From a checkpoint of a small transformer trained on Wikipedia.
Size: width 320, 5 heads of 64, MLP 1280 tanh GELU, 26.7M parameters.
Architecture: LayerNorm before each block, learned positions, no biases in attention or MLP, normalized queries and keys.
Each number is 128 + 32 x the weight over its row's rms, rounded and kept within 0 to 255. Layers, rows and columns count from 0. Numbers have three digits each. The size before them is the row's rms in percent of the matrix's.

# o: layer 8 attention output (transposed), 320x320, rms 0.0885, rows 113-127, columns 0-159
# v: layer 8 attention value, 320x320, rms 0.181, rows 114-127, columns 0-159
# q: layer 8 attention query, 320x320, rms 0.16, rows 128-155, columns 0-159
# k: layer 8 attention key, 320x320, rms 0.162, rows 128-155, columns 0-159
o113 103:083129152156204202065128086103101123105149164135140083141151104125174134127104112104115092169137091171181109177163169154133096121158185158116088119100097149106130154063106152131186156151085114116091147162109094160158110146095170172170112052095147075116177153156150154148151179160169197104123125076134127117121111110180122127202121106172171075094143124117100106150092106144086083089111097052151133130127103160137146123192139137143125100177086172161138142176155155108104131127192150
v114 111:105099115136118161160152130108123181141193094142077163135129101109093100127073074120104123100089127158098183183099172135110104123145093166127140117098116169131187129189071158244117145071094143144103135108097055154064152118106154081159156124157155092120147116171118093095142110125149136093138126147207092156142119038074141109108106096115098094212138091132069105069088168125108177110100129144142119109158113115170142150150151180083136139190134171168140074098128126175132069166106154
o114 106:116185121126151127158130116172089073114116135084103103110082150141089169091112092149138106106114088150081084086116123130150134118080164145100112104133154098131160160137093089076146121153105097115124066092182076140172141153124152148120136110111093228102084167087140133163077164092136128161078077146090188107132136150208191131159158137105156130127098158162114139155119134126134097116131137159117172119119166146114134116122138096090118135145099132088180209165133155065126164038122141
v115 095:126128129116140121165103076141161117110114107130161133159136209159134139135125135133189209117149159159110102062142123094082105133168136088118123164176076092121087126155134131130110137135120134109121135139126089122172120143099103087072135104138134206121100103096157122170106210143075091160083093129156179096134164149179168173128186144139065118089159113097231139094169090188126158116126167164156160101178181145212071148137163077081077133124123139150104179099202092094092099128103100
o115 094:066086148173119162121148157162197128143103106140076151082102110158053175096166134136155063091152154132135141136149105077149075140149100151130150138122197184125143142119141154126100143138150135100140137105143165153138118107136146116146100210095091099122107127135110112084098108104095155088081181135148114171096162078111105136129124096130114125112076099099092140136075117052127121135143141060131104177098141155052129082141121167146116107113170123157147134127109143173179147180146092
v116 097:131110172120151109123163095142148136192138131148190132128154110162146128074135099161099156111131151143110109121149135126066158176108120104149144162151091118155125128145157184050151104175133075162115172178088159081145168129167139131125071099145124099085110108144156115156143120158121072135150167050103156107129162074133129037115171117149169127123177135108153076087183075140136184145153105111101107110123086157123141118101113138164093110092179145122105174155133088088104134099112125
o116 095:156091111120095170058106099150140127073087086144114129105192117061123123198135178196183094146114149135122120092127113113170077167117132092164134139094134137152139153155181156144119135145109132091094154128102113104122057148112110138095153123129129163127168118105136173075103082140128157128151118191068073130134174153113113137165122128074099102116165035116113126119117115077140139113158174125178146162142150150133118112069131150153150113102113139140086142088120131186167124181120070
v117 102:080184143162120137161130091124143134132184104090124086055138134115139110121158206112135158117116158114131120051118157152107187160107130129144163137138123182122095120171160133076170088143086101159106090165075167149145142106112059141201140112094153173181109165060128088118093107120115112189105144156188153111099134113121161141133093164113124134147158159159156116132115188138188111152184089135091108117123150107106121114113194203103102117124187109162108153132135139170159140097157076
o117 095:115110118162136121085090145134128076159123134134089116169084088094148118161113116073059125120150116114136107164170131099130076123114136113082130146129200082158146085126149153157138128119204121108102125149161117105134102172113153114149087117135113139135137178162132166132106157145144123023152093085068151096098117180097056077115149136148124119118077183074125218152088157169124153119133159140120106143151106163163100145139075094167100118181082167089138107124137129103093105161114116
v118 109:142175168160176165122088121106175174091121143137169136130141124154145113083076138119150114211079128069141108088082136076160147165175170114128100056110092108109115177107081074090120153080155135089139107108150099097116116141159135092083165143102133163113159126168174173103157125184148136113133127081164091192150173150137130142103154111122125125123077127163156126121111109132122103114167198158094127207160143118083100197158138134119131080082073171139145128118152116089112034123171086
o118 104:121080168108133100145176189101153148117119151136087101145176186177104163130185109104121152104186148135119105128217139096140143110161103176153125195120100091137129139134163143168162121120108116113153134086144110145131147061131090154166145120107093163122091094110095049177137169172180050148102147102107127102187142114051149147107147118125116155095153188129151118125159080055203098178143122093103093093131146102056130111083133151092174122107181167141134104190130088067114162149124119
v119 094:102129090087158163155112112111132142104172115176166158142161171160121191095140164134141141149175114134197093153114103063137105133147104111128134135101134103161163134131125141139130114124162137086137091154110184143151145118116124160115141134127143112167136098140103153063138125102153022073103111114158134148168091116057156150119105095125074096126172089114118175146103095157106152071181043156163157094187154118055156157120098134106124180026141095111100079122133078171159100121162145
o119 091:128135160118058138112135154138098136142125133085091096141113136145140132166047115119153139129134129105095180100131093168125186064144099088155150112133122081086082150147110135145131114077116118167120088069141079169179193143168100104117121147155135137142169174138114107173096109120119098108136130156098121114110136160161106160137150108075147166062083189166094149112141121083075065128160127129128138103107085156149134116128112120071128093169105155079158123184143146111109205096096097
v120 110:074159128117117115063149101149108102095131127086129100112067121133116102132157105071113112104184106147148160176101092116175142067124098097116112185138159161150117105141122100074186128128138134097115139115141107142105128217168124155085076174109141164163153130115086134147133178137134223099127147184083134123156103170223116133180109116147184144106110114078184134122112089185113094164131165117139106164117103125148173121128113129083158126174099158094175129142106129119136175158110182
o120 104:108100201084145131155118130120143176110123102175157122153134121184122068155101134160085145112151198077134116121179179125091092115174131118111137089133149147093165172107137112208103101124082099185136130114106147152118161081135119093169164103142108087124088141120143168118132113126111088161120087134124106080112170038070120092147162115112123143095107138149161142125119126109139196107137076070100120041155118161093142098132121117100098078085150080216152085147157087137115126122170126
v121 106:144117138139106039138111143110176129203058124128132141136083109110149151138147098166177103191101141100117086173097138144057133074123169152195088059123122066082100143137131117169112139121140117132133180142137072123143158100109128123214157103150144156043135149160113102191127143141115157138177115090111113136135133155107068138119199128173125142080154146114121079163163085109115143157086113180161100105103139113134120130110127128141114177130117174116151127117216113099088105130109130
o121 103:038149121111117211090162093160096152116153076122111066112174128114101119133101171103153109107121154142174069105134098088190118168143093147156136136118126195186176122146130134091175147144125074113137080174116190172096151151175117117064124170115148090127153079149122104093162161128130118127072160129192120168133144156134150172103092139102181121100214179183140079132143181125129132101142184090116081166161132119111126145167134160162155089135068079143120151105055181126192162126169109
v122 105:162062148143175129102118093113128133173221138164092153164066193132059139152142085175120108095114126118172113144132156122159050153136118127131090131103092158126115161090112132163064190110094138073132151121144133101082117087114141108126182153175211131074161153110118179069123102115108149164082129160119076179203141128140114090156115094100140139155136106122082181087085089136112177154079143136166147124172138114096112131129172163077135100083097127126127111137143131148059110138119124
o122 096:096200097149092133197102120182174081106047082050139141069138140155143124062114184153139166121084131086096098085163088139087151105162095080156157158145135108084134105133113080099135065169115197129122124155113094174156048119088124101099095133094157114125085133144127116108063127114114117105130068136091150169077124125125122201181092182121130143107098108143132115136142110123154085106095134122114192161153094158160153163146081082128172114167130114135136230120142133099141139083164136
v123 113:173137142170170076178135167147141149090097145090138139125160147067091136110114158174131105162136104112175072145158145094173089082121124173117135132133078108099108108085144104118131133072099084117119129168188193114077143076081182122095093122104118056161110155201098162157105083147112086135129093076108116169137121099166149125138166028110120137126078052141110150158091130075115157115121141168145158131143145132091096178125104170105081139067082134166081083102106142133119091169176082
o123 103:129119117101128167137113120098118155174195076141112133155112152185187121122102180108134110135074131129112147148123130074116173132165133083180088118137110103132137132126128142138115121185134193130139147082140100137164203144164067099092124139171133160134122145138128088095164180160111147146129119148108099127126064183116147144169081152171086112122179203124173098086217100164089109088153091104133128113125098160155128079181166112139181094162197146102142221118161144135137153138085089
v124 111:148154122140142066109169171114154083104136111110148106164138108152145113182125101145121129247069091138128110081124174174123120082153160130063097052167175104104095106166103153133110161107146130107101133139173110075064166092116180113102133128128075171151083060121127143119134176161135127127142102151077126104169149119140065123147131083163129140103099080175147168082155140106095134125084108130107114147102127208160076142137103116149139151146152156138133120114141152121111153155127148
o124 102:118134139119125204116108096100152112162096106127139129151204169152116133157138143179129123060114179097118130131255104083134118081147118110120116136102144156212183132072171204100155075127108186101145140123110142101176083105119100078116144151124131138162077133162113070120109098113079120147085138121144088174164194118124151120087074160169110154126123128130162099126106119146140123140104131140155195138170152139144071158096182180060141142110148160094133164151105143149191134134126097
v125 108:139052221138156148135150147127092127132148158096130123062096123123098128105118135164110078120153115101165113146124143116131128109127097167204158078135146187150109143093177098131109176176154108126121115140127151123000106108156123076142142098135202101151119174104171161087127091115073124107138128150160086115127120148153112076149102136085155100117147163118063126039107112085144091141165137154118152107134162128071152065175097200149185149094105085121153104162140129142161107166103094
o125 101:113135144162204139120091117153102107077143123146124106161142159112187117122131118050116129089077117122118084178171124110103109179146096156097144137109163134136072157104083097104183145114134122203183160146041095121187141144106157188110141153044082080109187093119107121097127200163137150149104130118132117148139123152159134190156150133093088121094095076190152162173116174192140146170109118103129190093109125087111092117127131050158146124161152137123093163142132076113139176121139178
v126 114:107179107164127093125142141138124046127114150085111055115125169135134089149173151068145150135100097127109125111142184091113119136150145158063158122189115133127125115071092169126134096182157101162112130108125211159157114130165132137133086172141112137143138056156112164154148113145141032129088125133104178139138113166202118167166138096141116113088120109146127177063119124104090096161110150170148108145149182161130112107109098138092104202175091114107101172145122143097176096081163135
o126 109:169057167155109160116103148098172157095139103147106148155145139166167156122103098150061148197174158155177132112137109118110217162154157166142099143095134139166146078177143112167107143103109131106107122128153107088083180092091143111148142133181105112123098121146126033151132152178145169115113180144139073171127145128106103133045106136141075147156111176080144148118111129088125151091083091132114116122153086116108173120151198076110097066087213187154164099141142146157106085156099121
v127 115:177110160148161096139082156110169140124158143174114203135076113128197169167131063074145112142139145113137167097088177152120127182100139178139101072115153173186120158134075122117146165130091185140097158089101110115085139115094152085046150174163160123141147139080129107139124115138136163072158108145185123124155151109086109116151171142080111071138130118146134169142162143138098129183118128168149128132180098127109019206129129132143157137134089135093084175107165046130127130122126146
o127 110:120124100104144139108137125165080119171119148117182108106118148087073161140144118124132127142086116118095088132126047111128089051171055187098119152147167100145126168145099136196158071149163079121137049145143116129112116123146124091100173129087096075115117054120151132058122137090153093081104137147173201165152128167136137161117107163160118117118146147098097093140076073132165107113112150100164166192117174108103197092178109107109143136092177149092115123162102144079136146116176145
q128 106:155139134143130126085104111117098176108178155196146148087091165141142172051103072133163158095159105137111120112115084172129164072159128096056080125172132181105118095142083152164113127155152095137094161128155093097157182122154115162131098142140119099105135107175156107135131129100112150107169154107118155108110104116155156174110197130104101167115124097098110133091094140075136088084150136136195098137176099149122116130096130142164142124148111110137175148118103121068128142136127100
k128 099:146122117141161160108117129163140157143124181140141087114074152141127186135182169086085151103109081087073104156061134112100072139087127095093122130135102119144071143096136160159142143118150107122096106163059141131111153068120088087149106104135107154134159074154112116075142123117170137139162140075129105170119142170179133118076109110127151140151143205093142208163169112102151050147118097126102076140132204180140113100079143158125128098074156175092147090163160151099127152118196139
q129 104:047131156103156130147131114056118132097120095157134179198133038160102126173142154173155136102105118094121123128191122075163142125123135131148172110099122173122218071092135094085176100115069102169108169141122131153127152094149174124152119085152164140140095104190125080164164112092100169073116105114123167177110079124148084091127112087085162133191067119101130127093138117185194161086100153110113166067086117124165125127124179122113169144159098193089128081150165072142147215128129042
k129 095:099058106098101127134189139114134083133128100176130141129081155131160202079161081159128139120146138129154107095163086164047157106105088073143164149108172144092136145138121161136133139126171209106141113132120122150136121111098065097096113138114138157133050201139090136172123101080070058140099131061149157116143147150126146147100171090129126143148113077112171118116134166144108112103132159133124183110174142084187132105096084082091131111110174122168072124150142104120131143128184090
q130 106:096133105118162107141109126089107162158091083194180107088173123169102079106129114154174109142122155138127087150125145120140170044071084090146079097136101139129078125136098117147098086179201108157143147097129090096168125149128134147108151158096082132166106133140114160080137151146136129151066115144149103105126139124127163114135121136167106150144141085124126133142139109128146148117163119122090060136153084140139106062062123171072206179065088173115139155137137153148135072101087133
k130 099:159128110169164171137117165170091112164162154095166133130091099112179180078140137139111081162118129166164124134138115144140098137161112135139113155087080122078082121104157141188122095101094104089147125111119149170153098119120083110089121135134120175173103121019113160115059057146138179131112080127151124206167165112119145124149107138154147153143096122109133130108116096101135094122118120084117103086088091111156151123100114105072206174147184149154121160128185112132122133121155139
q131 094:098179105126136201164170112146084093103123161174160090100119167165110084186176110166132119118110137144174127085141063106165153169117165136087119151091178127107131132065112159144135121148121110145179116119145157198135118128148093065092131134129069125111170186077119136089137090115154105145142127077118136105113124142155126112220074072066152112090179134116154145088144162158171139139130159157146142160132117148159159096070188134082127144130156060121115092171116114105123113120172164
k131 098:116160096097102096044133141062163057091127138123185184155142148195142094192089098130165107095157161126086146202137141139115108140110168122138145144163112147104129099157130150145209163142124114152136128171174163145159115114120174146113108117137160100115130134130145098115112122140181135139081120099128130138076194151113130121123090139088186130086143092223110163119150165100064172191051096132153142111111136117130095128068166148226161126122118093073141170151080092099133094126153106
q132 107:122159087135124131098129122111118207145179124042135165146156131116123132134141133164077157121091151095133158084137116124139139121189096107099143113087141103027142147166131160158129132150133165184096152151165156043192081125118139119083131165121169130198103144082153119135092138124064129135126151097145181137099105080137144143121191099179109095138097185093125119194122088137098131116149121098168120124141121149085140202141149089107152118132123145196150079104146103102145154126111102
k132 100:167069172155165148132042093129141115120123121095105146145172168138111107130139185135118169115149139109081168181094102099152123092121098162245110111147150075142122077107155140156128100139176173097143129120081142125133167093107141093134094130090141139097106129126105141142074172155089129091165097106089098158189131119171126066130171130082078191186152105051134156115147151124084106099146098181123131134137125139043133146114127135083163081095131160120137125086108203089197125106156129
q133 112:124102129126164109077166199136162141180117106125120184157099108128056103116123114193128114151106178152089126136142205107123145175213167176115135161134083014113107117128147127162143112172110146140101128150144123133083113195066108110119128190183170137145071185127176107079181094149150130148116086119097123113087114121153134104161170149128131066136148144107056157203138137071101111149126136125137107111142130110121115092090136100120088129111141066178095129116096170130114086111177153
k133 098:103068157102131138085164130141158134106128080140133152161081106177167199142134165118140116175105090100151145149091141162156119190092117160086124154211085203045159168134154073164168089149150056087137154118092106079157164163146135076164116196136097138118149116139165105099145097108108119121192099165133088085128067110093151102156121162108136201106086124164108140114139128167117130129077126106099119083170124108049136113091132183091149089118136161180120107140154218110155134108147121
q134 112:186097178170106057094076149128075143110169179146098117101137098119192125110100146109121135102141080142147203200100148160114043093113148110120082136165093149171086158132156171122152162158127086174128152122107056160159151136122156179131111099129085083085191121116139136104127160108103150110118121126098106172135106105091170143116127094094113082085152159120166068138121162147120127092098175146096115127159147138174058063092112155157090088121136125106111115115149135114082076116114049
k134 101:163157137122226113115123120133155147109145108160141106097164078150109133175127108094057145098153116130138143142126088102085132144144125134124114122099079131098134104117099087136122109000125119111134127141155107100170147167127176137143133155104117110122161119139116145087119126121157142138136126132179107127094126111112175081147166193145118112128130091093098147119099098137126097122163112211167141130095156117139130089085069097144156144181084079117164114134081152135128097162122125
q135 105:151059132189106121135110109148171113101085170152163120147188112193126110151133125068139110138170086097099088085119091113123180094169136089108146172103103167151130107148167122157147147088129125115194142126123144090174099121189103072098142165120167142139141140148144157141146122075111123111116120098140116101143159153077125145095095170073145143168143146081111130153084143190109105174098093156108157089157170175120132139115146139040097100120149140069140094141106097119088176134192145
k135 104:098188160113108162162150170102167128119137184054127144031086139074098148200068146121176083115111142067170116082155127111124159124200112146172088137111142127119129096129106115134103159203095147113164120104155150153114094125191177147126162159104149146134087079143146119170141094142165106144175112127148123161104144145153116176092103112131098123108138146117147174130109099178140175121100092146179125122122131126153118110174171097164130121152120071127149167186134082115151042101076088
q136 101:120179133096132124145069103146151120171156115126119109109108154167067142136171111107123153111089091119066141105078115143156072076161119125157079192120162138080080153103105120185103168089122102132097125124052201159128175200096128114124226161134140194183136070161095137075111120122158133156077126127116136097089131172082139176141180166159128128130129143148121097125120175177129107153100121121073102091128112158116111092056178163124108085074141138082095109115178121183168118175141085
k136 096:115084144160143130192118123169116151176135153155142174091124164108160121117148169084138179120098118160083087083125132098155068153153109125108093102136190113138193117195095119169127166060135132140109131126169086145163128167108127082118128173142148106107121084128100126109071117124115155134116105125114197181126139127124145109103065140119175090134114156133117093111174105136132122093141152158178099129081117153125074091145173124112171087173135160148096104138163132152173141136101138
q137 097:143127155160155177099103076144139114137181089132189140160127166183132115156105101099153147104149119116159086086125149130101165085051136113140153108115126124070178111140131166148165144091181110167118088135128183138184173178153126152123112066167136128109106077196106101161165122104133137135115136105077097159093089253123168133140058076093174150099094096174147122119193104167120129107105148120131113110126151168120165069117138126070104100137156132080101121141134086119097155104160114
k137 095:148168136128153094145164057100104196162139178114131143094119140101144162159160148089136131158115095159100098219090181186086119165082123120055105109142122160124175124081063166127167133137105167111091152165133078129064137141154106099116149170103100152120110132181163145152118184113126136103134090140131090158095118155108116130126154090171123155130028081127101092064189072126134138086145105134091127081144094138142178149110158101151141130164164113133146085091134091170130127092134129
q138 102:151143084164130124182156140129099075187099111106099096177143128126134103129112137089101097126146107096133101130150132126108130128135118098155150141179151140129102149135107128141123106123158122171107030098119199111154145142117168127101106096156125090098126088128137067163120125161087131140191050127105125130140154118135140075112140100112140146037126118173110081174145191127117121084109148129154129145123087141116100159184157137136121131152117184117128152115169055098147168182162121
k138 095:154080107056168089205147158119099162152127084114099082090123160146127150175176123195169142120124106118038115114124157102137152104145103146161088155165163171116109129092148127112123099055122157144094163167126085164126160158216123089116094181088151139153122153170089101195087163134128098126139114113103123117077126113135096132156169129190122119113088140107115115112139086066139128100106154121149165139255092131141150137170139094137127131122117199128106129126150161095086127135145142
q139 095:137142124087143112167149195170092125190159161121131126120161128126084115118105156094096127107165156126131174122097126088137153123121129159105104174131140137103135170142184125149153122118128115131135071136156138137083121059126138164163183094106131151101174102161076090163111150101096146119121092094085053130117134113083090125087041136098101188152106118125136086100154125140198130137066143170107053137091130117155072118156109159123184125123155058123135133102207113137091105122146159
k139 091:177095130096118106168158115135148168170119126104162169162090177224109068119107134184124072141133092087103120015167133141109136135109164172124090152137112102165110145138186155141122122090129161171130086099135128102149140140164089158109122129169114169127117142108152076153234169142149083116162189159136137053094105126079126097104148129105134114108138115096138154153106069086101115105134175126140120135119057091138172123146138117116142176144165052130190166065134076134137098114134128
q140 101:103132095159160159158128117129181091128088118106122123158150184196118122151105162163149126071093116127131100125130101149082141147122133121140140119102131090161168052100137084140134114133207108181132055164109148119106111057142110158114183147162130132119120169175145159170157153141078120136136105188073165112121116121142107134096118087086028126110127174160163150149043119177123155143098150139105122145150156110089179114176146079104096116135135208148182092089143142125170145167105098
k140 093:147077145097071125079138112138103092099083119160099123111167132121136185094165140131097098139211100157110134140191061132074172136116197067098129139159141148091117149153165103084137107135158171189115163140111125100133157086135127123106068180147171122140119100168128183140103143157184138118124187093163072150117115088150122167126108120102060097123101106142155157154066103186109105152150056169097087157200144177147201120104143095146097095102139152125198161132108115071127097054084150
q141 106:097147123146132202141146147152132108152104082089140165137133155051196089111140142143138111088144135178082126124111194121132118173071121157156157147152139071102102106112065127128119113145103152175208100140146165080126048104137102172140144128101169114107164114164075133108120068208115139185112143106117084182118166152057107160113063071138143120145177100205162155144149097180129139148133138129118121113174143094177137130129147131088106144098127135139182166097128112142186110122102099
k141 095:111123187130117159193037099115154183164102111079109155146109167134211103144134143187176108126139118156115092102105178116065128128126138192177095074140163118170136149108220102169124091096129135093125145151149093087114131161175105140082093148128149159201138111143192132137136167115063141132108107182103120095134177116123157143136121144110150159180144083127117135203111145110120125090108161136174173144108075128168087096150089164081123165097153098111155160142136099089136136099139143
q142 105:108142097078046151128133163052148125149075159086108104108115123105094139129119183155143117106151133085083124074104150152147177143089112103136100113092146109130121095111114197132149194166142110129067140097163144135107112120078121132206132129153148142153119152111077150149030122141102161146130059161171117125197102117112112132139130180162175112175150160112190110093104144143145124174198127131157146098110104190146085167140052122077121087122110143091164158160156131116125088129107155
k142 101:135102130153128147098158070123124115108189138140103080127127117119138162151072093148112191119131075154116108086156071129148124146111088146185098109133168108142183132162151090198125143132160121104167081116135098131135151102104114078123116153159105082141156159090110063133086144127121188078118132119121092165122096167136142149127149144150078122203011088103155126066140058130125077117109151128139128141144045109130102105122161130147097118141106169150152124142111127124122129129098138
q143 101:141119185135097159146117127117128140154153154142110162158144149155122122158134181101156171120116102124131162066118140134126118119076098174154089111110136208113112123065095147131095163212159118103150142141129115118132169099177121131164123117145115172154092139108112131146117182142097191046164179105115174122132114171107117146130163108142128130127070205170174180081172075083175143118117105137109141132118126155112138149105144117157142100162079035139125107107189123160095064099117117
k143 100:110112183126089164107140111124115153154164140106139152084123150129088125124123142099090157110147121107146097141031118115175126146138105149156157142088035116115145111130152113207117104072146095099153171100110139106164171119180116121208112055183124118177162092091093106100128156068146108121164163126074076128062141099095127119100138114132173083137081153104058132193157143174169114191135141188108111101158153099121091119144142182109108111173103118128122086105077110156166193178171142
q144 105:134085149140184096188096132138111144080159186172117088176102130112115092072133059106077149121148090086117110149125093158082114102123154041140111181160196178169032141122123161148095174123084127101133146149136173133156108109125106061113150133096153122151157118086086105101139050112145085156056115101157124119109096100124161137121147159115164127107109124128135133152135105116173152153102164114181150146135110152170111143140129110161094151177081129142167125132138106148174182166123086
k144 098:148114150094128085124161101131078156161118119126196141100106056170133124095176097120165148133075173105181140134135130077124169126087135113143177117103131080139161183138073178080070170099141076148150105114090140107098125106109117162180198194112214079150135165131053114099120142211163081117096089106207144136158120157120105138092114098130098086116181110106119125118104141139092173174120140095116113145140100133101135153113132123172131167108159099188151105089159103186144123094104085
q145 109:172148163103109135174087128098143107123108121123165104126110163106141187075162144139107158137071143131156117108127143150172135106141123114134152136155132124096099142154127177180181156191171175110129127193211123153156112163126115109121129132137133149099162082097129131059185123113046066146126137091157125117064177137123154094139111161131111109087150135098167139101120055101123139161152094145201141126152174125133064104124115171120137102157183118057157131121118125105125106141142115
k145 098:120168164167132097173141056144091152169138115175126102153164093154135087143112076168105184068142137152130161135123087174138113235131148111161113097183150148102155119187078138095094123114089109074113179075179144121104111141144158130138138128146140153153134143146128122129110095088102110142138123122120152219074148129123154149128146127144150096094125145103092131068128094100102085103139127151108133062103192111098104027117135137147117101068168100133121130121099107157153106112153105
q146 101:133110115144183097137183152083130093122143143154145107147194086174132145124141140159142155115135095111159145099098146138098134107122115113133181094163180148075104139099112132093160093141101079071144110155103198127080131088119069147110122156148104206096112125114148111165100134203136185176109103129159173115113088104163151076182134101153145106102150108074081110063114112153156128155171105131062068081124149102120121119083151149127121126128157141092123107145108118127091105159106149
k146 097:121149092084147179150135155218122157110074136099096147050094143169126165118138075075160146141181163142171102191124171143170100111049113088075103118068116161152133098122117072107114179171154083176083101102183119081131139176124066144167077156172152142123093120032146149118120146117139135106139150155150126123112108158175086146123129153088155143126137125166129141111145095161066101121141166189125197187074134127107131132102141122160105097101179131107154107144108125108154115095138098
q147 107:138085168150106205112153104115142109134153118142128146101150140132141066081128109088105133112094137209121098121175115106131095164120125100117120091203128119173139110099140166140113171163061162101122132119107078089134109122108179109139141111160119067129137118165181176176123135115128169108093155138137082110104161117076098163135114166131117124193136123114125171078148194124093125060127115125126169180123131146203134138106129107189179110127045076112144109146103139140133095162171118
k147 095:110105101182126153062142179120095179119086122167166163122067153148126137161114118104127145143091111148154052157141159103215140043113160049168184139096199167137089093141119088138126133164138107148133176119103134092164179137122110093157165124127121085150192101116135126136091104191113133075093169138148073086135103097134142083157138156086105150104163098143122164105154160159141099134161086090126107122155162099153118095138109124056123151114153076195122134147172116148090115192079157
q148 097:136164066159114102096175113175136136146144100136128172118135088156096129111088148140142135139083124148148167081120126187164140100092164144108123152077195092167174101146136091094137115134139128156121093161141150116211132151162076140098168133098155154140108146108153097150073155174083094138165157142122146130101120150130089108072104140136164132077138164147097156080110142039130105165125137116175153169075158127119136126142136066105098151143123092111120160080120160131104098144107192
k148 094:163153091091132110145171092083157144169106090154143091131126117101097103196063148132115085122155161178123106155140147129097126134128138136122131147064152136135142160155113124105096162077097122159157100103150195134105137148133161144107189119136124107162106144154132137152135106113120090113101120094175094126115144119148107107133139120122124075111110161129129130116068123147099110138116167128183112167178091088063145131153123168129160148150114129101093130057131092130170144135080171
q149 108:106127128077102131145110123055141077168153154137111107141161125178120170110163145121144079138128106137152145123165134062070141083171133166114147135148127161154125089121108073154070151102101170158138155150071115158101113087138163127099084127118091139150074160155124141168138112179096105144139096171202151175084146111165122169149085154141146175060131095168073122203126122145066117143139179142102121122223126100095156141146140097117115125111121146180142128138163095099089103211156135
k149 098:097184144099127118172134095159121179077177151068121117196117148120118123122161103138129138175126150132129126109108118146155147117108085059031118143065136138118124107121133136071166161125184124140083112117076108174093154095156085087129143122098149100114131113085080132137129159111135170083052177071072151133087167104185155179102108140137136132141128078121172101107132111176139157138143098184079095193153109122122180210170168113115114138129149184159080141140163166164148181154130122
q150 102:125154107145137089143168100147122111149151103101171166099194129078053119103129104078159079160097133163093159091161118119102186135149072161123123122115109108135090140163075107099127099117149133163117137168087124104137149153097141102113170193105122093148141104089132128164141173109071162173154149071133090122081123160159101139161136106105063095139191137164153172152090092111118136063204125126131177109165154045113127096077132132163143146181117117160166134118132140118120164170115149
k150 093:137082195123171116107096066119113112086150116123120166130134150108073168138131127102101122125061140157136044095114138134129119142103175113191107080123160110110071118140156109101148130048125119119185125112103118125147145123089126097154129144010096113131117185131136156096122134074141101163138140146105123138154076108137206191222103161065142141136148167166103137154131151174112113178132140121098127108150131124126145081114160197075185123105174142070123130139137092054131093096083113
q151 106:105128101128167151145155072071156145111211178075168220124166115164166128085101114124110119092125090164108202175133208053105139135196139061107133114129092167144104120122118126090186086145104161121156167160067152131090148072139102069120104130131120120084144118202113186110106090106116129076137152114144094113161112154128177141113068183087127123091159051108158121178149107164105116138161118143069143148094122130120068114084142168127114136132170180186109116149131128157172091136076114
k151 100:056152151120060132080127102085142133164128149096156125147122079098106099119139078137116138161147156087142185128175130081129138145107129082120137135061132192117096107148197143110141116091158154169174177136137162111147155091107057140082193098120093132105144141168130134136154130088109155131117100133161115174103103123177170089107145185152179142063133112135092136186120141167130126100153144173159152206111095129139196152077184053128145114108118125089144110120085097116156089140109095
q152 116:136147130130137161118127245134098101128142155134173133099167145089139135118164153137225124088081091099133120129124123134052137126184119107142112124124159153115055139100087168107074191129145164126145126119135115128153155118158190073126099132077091143114148124107119185146118187112110125132071126175137138153152127140094205167093108184143129156107109137122113102143119155145121106057133139153173122155199100133134115099128108112129145112143102190097143137097131148092100148105107105
k152 095:148142108105159119163081148105084089064197117085182135112160122099174152083100164128098042109160134144047097145033175162134179133064158095138077084078145135118160091125117135132109066134107105048151168117078157151156171123106172098103105161111125088114117136118110161104154118115104154108115125121158163079145156143080126164124140155189137132093100184173117098150157157134106124139123135121158163174161175132048096155128121132141182154125100178102125163160094181149139132080123138
q153 100:107119090166104181128125177092124128117148095189132143177159115084135164132087137187180147127110135235056116122144109126139155095111134163090087137140179122141107135117121087090163166120137171109189093136127089138107079088153025136176084120123116112163076142107098129098122086105140147142131092105137124157110147138139134181066158157156106113158108100125172123105137155054151095174132121107130135095135082122146113160072152110037116100130144129131080116084152141083108123139114179
k153 100:068165131160067180091052092088142114126126070141095091165086139149127125107145133156155154120152179086152162070156140085114187163173111126118143069105121214164121195083175106125158124167120120089127094099166126128128068157142092164182145159125097116105091136160083124163130100122160142142089142136163118169156073083155134177141097082104100104147112149131119105131113117134152113115129113134157158161115081131136114091117157110110179099105152148104193234173105130140061137128136147
q154 105:167117095082109152203172178122148117119111108117110163127080184127132140125112142154157114093111141160107090136126066104144154129091175129124081128186150116090104048118106106184121088143139131128076099101152105101131175104150166119095109147135116135137175109161170150129144139090134125119158126171133189111124124167172195071140145149105134086060085140122114123151096173130137081071090141090154135124139062138166066051164101143099084137084081089127216102165209143158120146192134110
k154 097:098178114146083097147156104113125120144201136212133147132120141150125154162125125100158137079094175127123098092085101091129145171153154159156167148182148170096175129106063139096112141133171138169108099151178124156151132081122098123131118098146156127149062110148119089172135106155108121142146092114141063102136135127104117071139099097179158163093153167119090198200073144106089139158092118078123099178139125123143126158216101065112111142110090182129075166139133092137164129101153142
q155 107:129104119066119144097119084148143080126089174110102176113066091131165155080147153129157091186124116137151105185088123110097130170091072121117076134116104120108040115082121109130126083087074159161160114140137143140158123158125140130116112167156139145093137139222130124085049086081128113112154130113149107118118129202147134129177146141162117188103133119141147115120181106136107153096147142078081127163133210066154157133113119180147125120109141171114125187078080220116129175081122102
k155 093:088167128164142155162105086133118150155112144126097141120089155168142177188108149142110123167095094121170181073132124129151122204184110083135125190117160102162122071072105124099122197091129118137195080168155124131108181098149115128134154132179123115111168099148179096158108168129088144136099141121089153114092160137155137112142126139173167167146131155145130099103136094125135073198184159098093111104138153123160122067140137097156140095132137182075116148122183122086074156092130115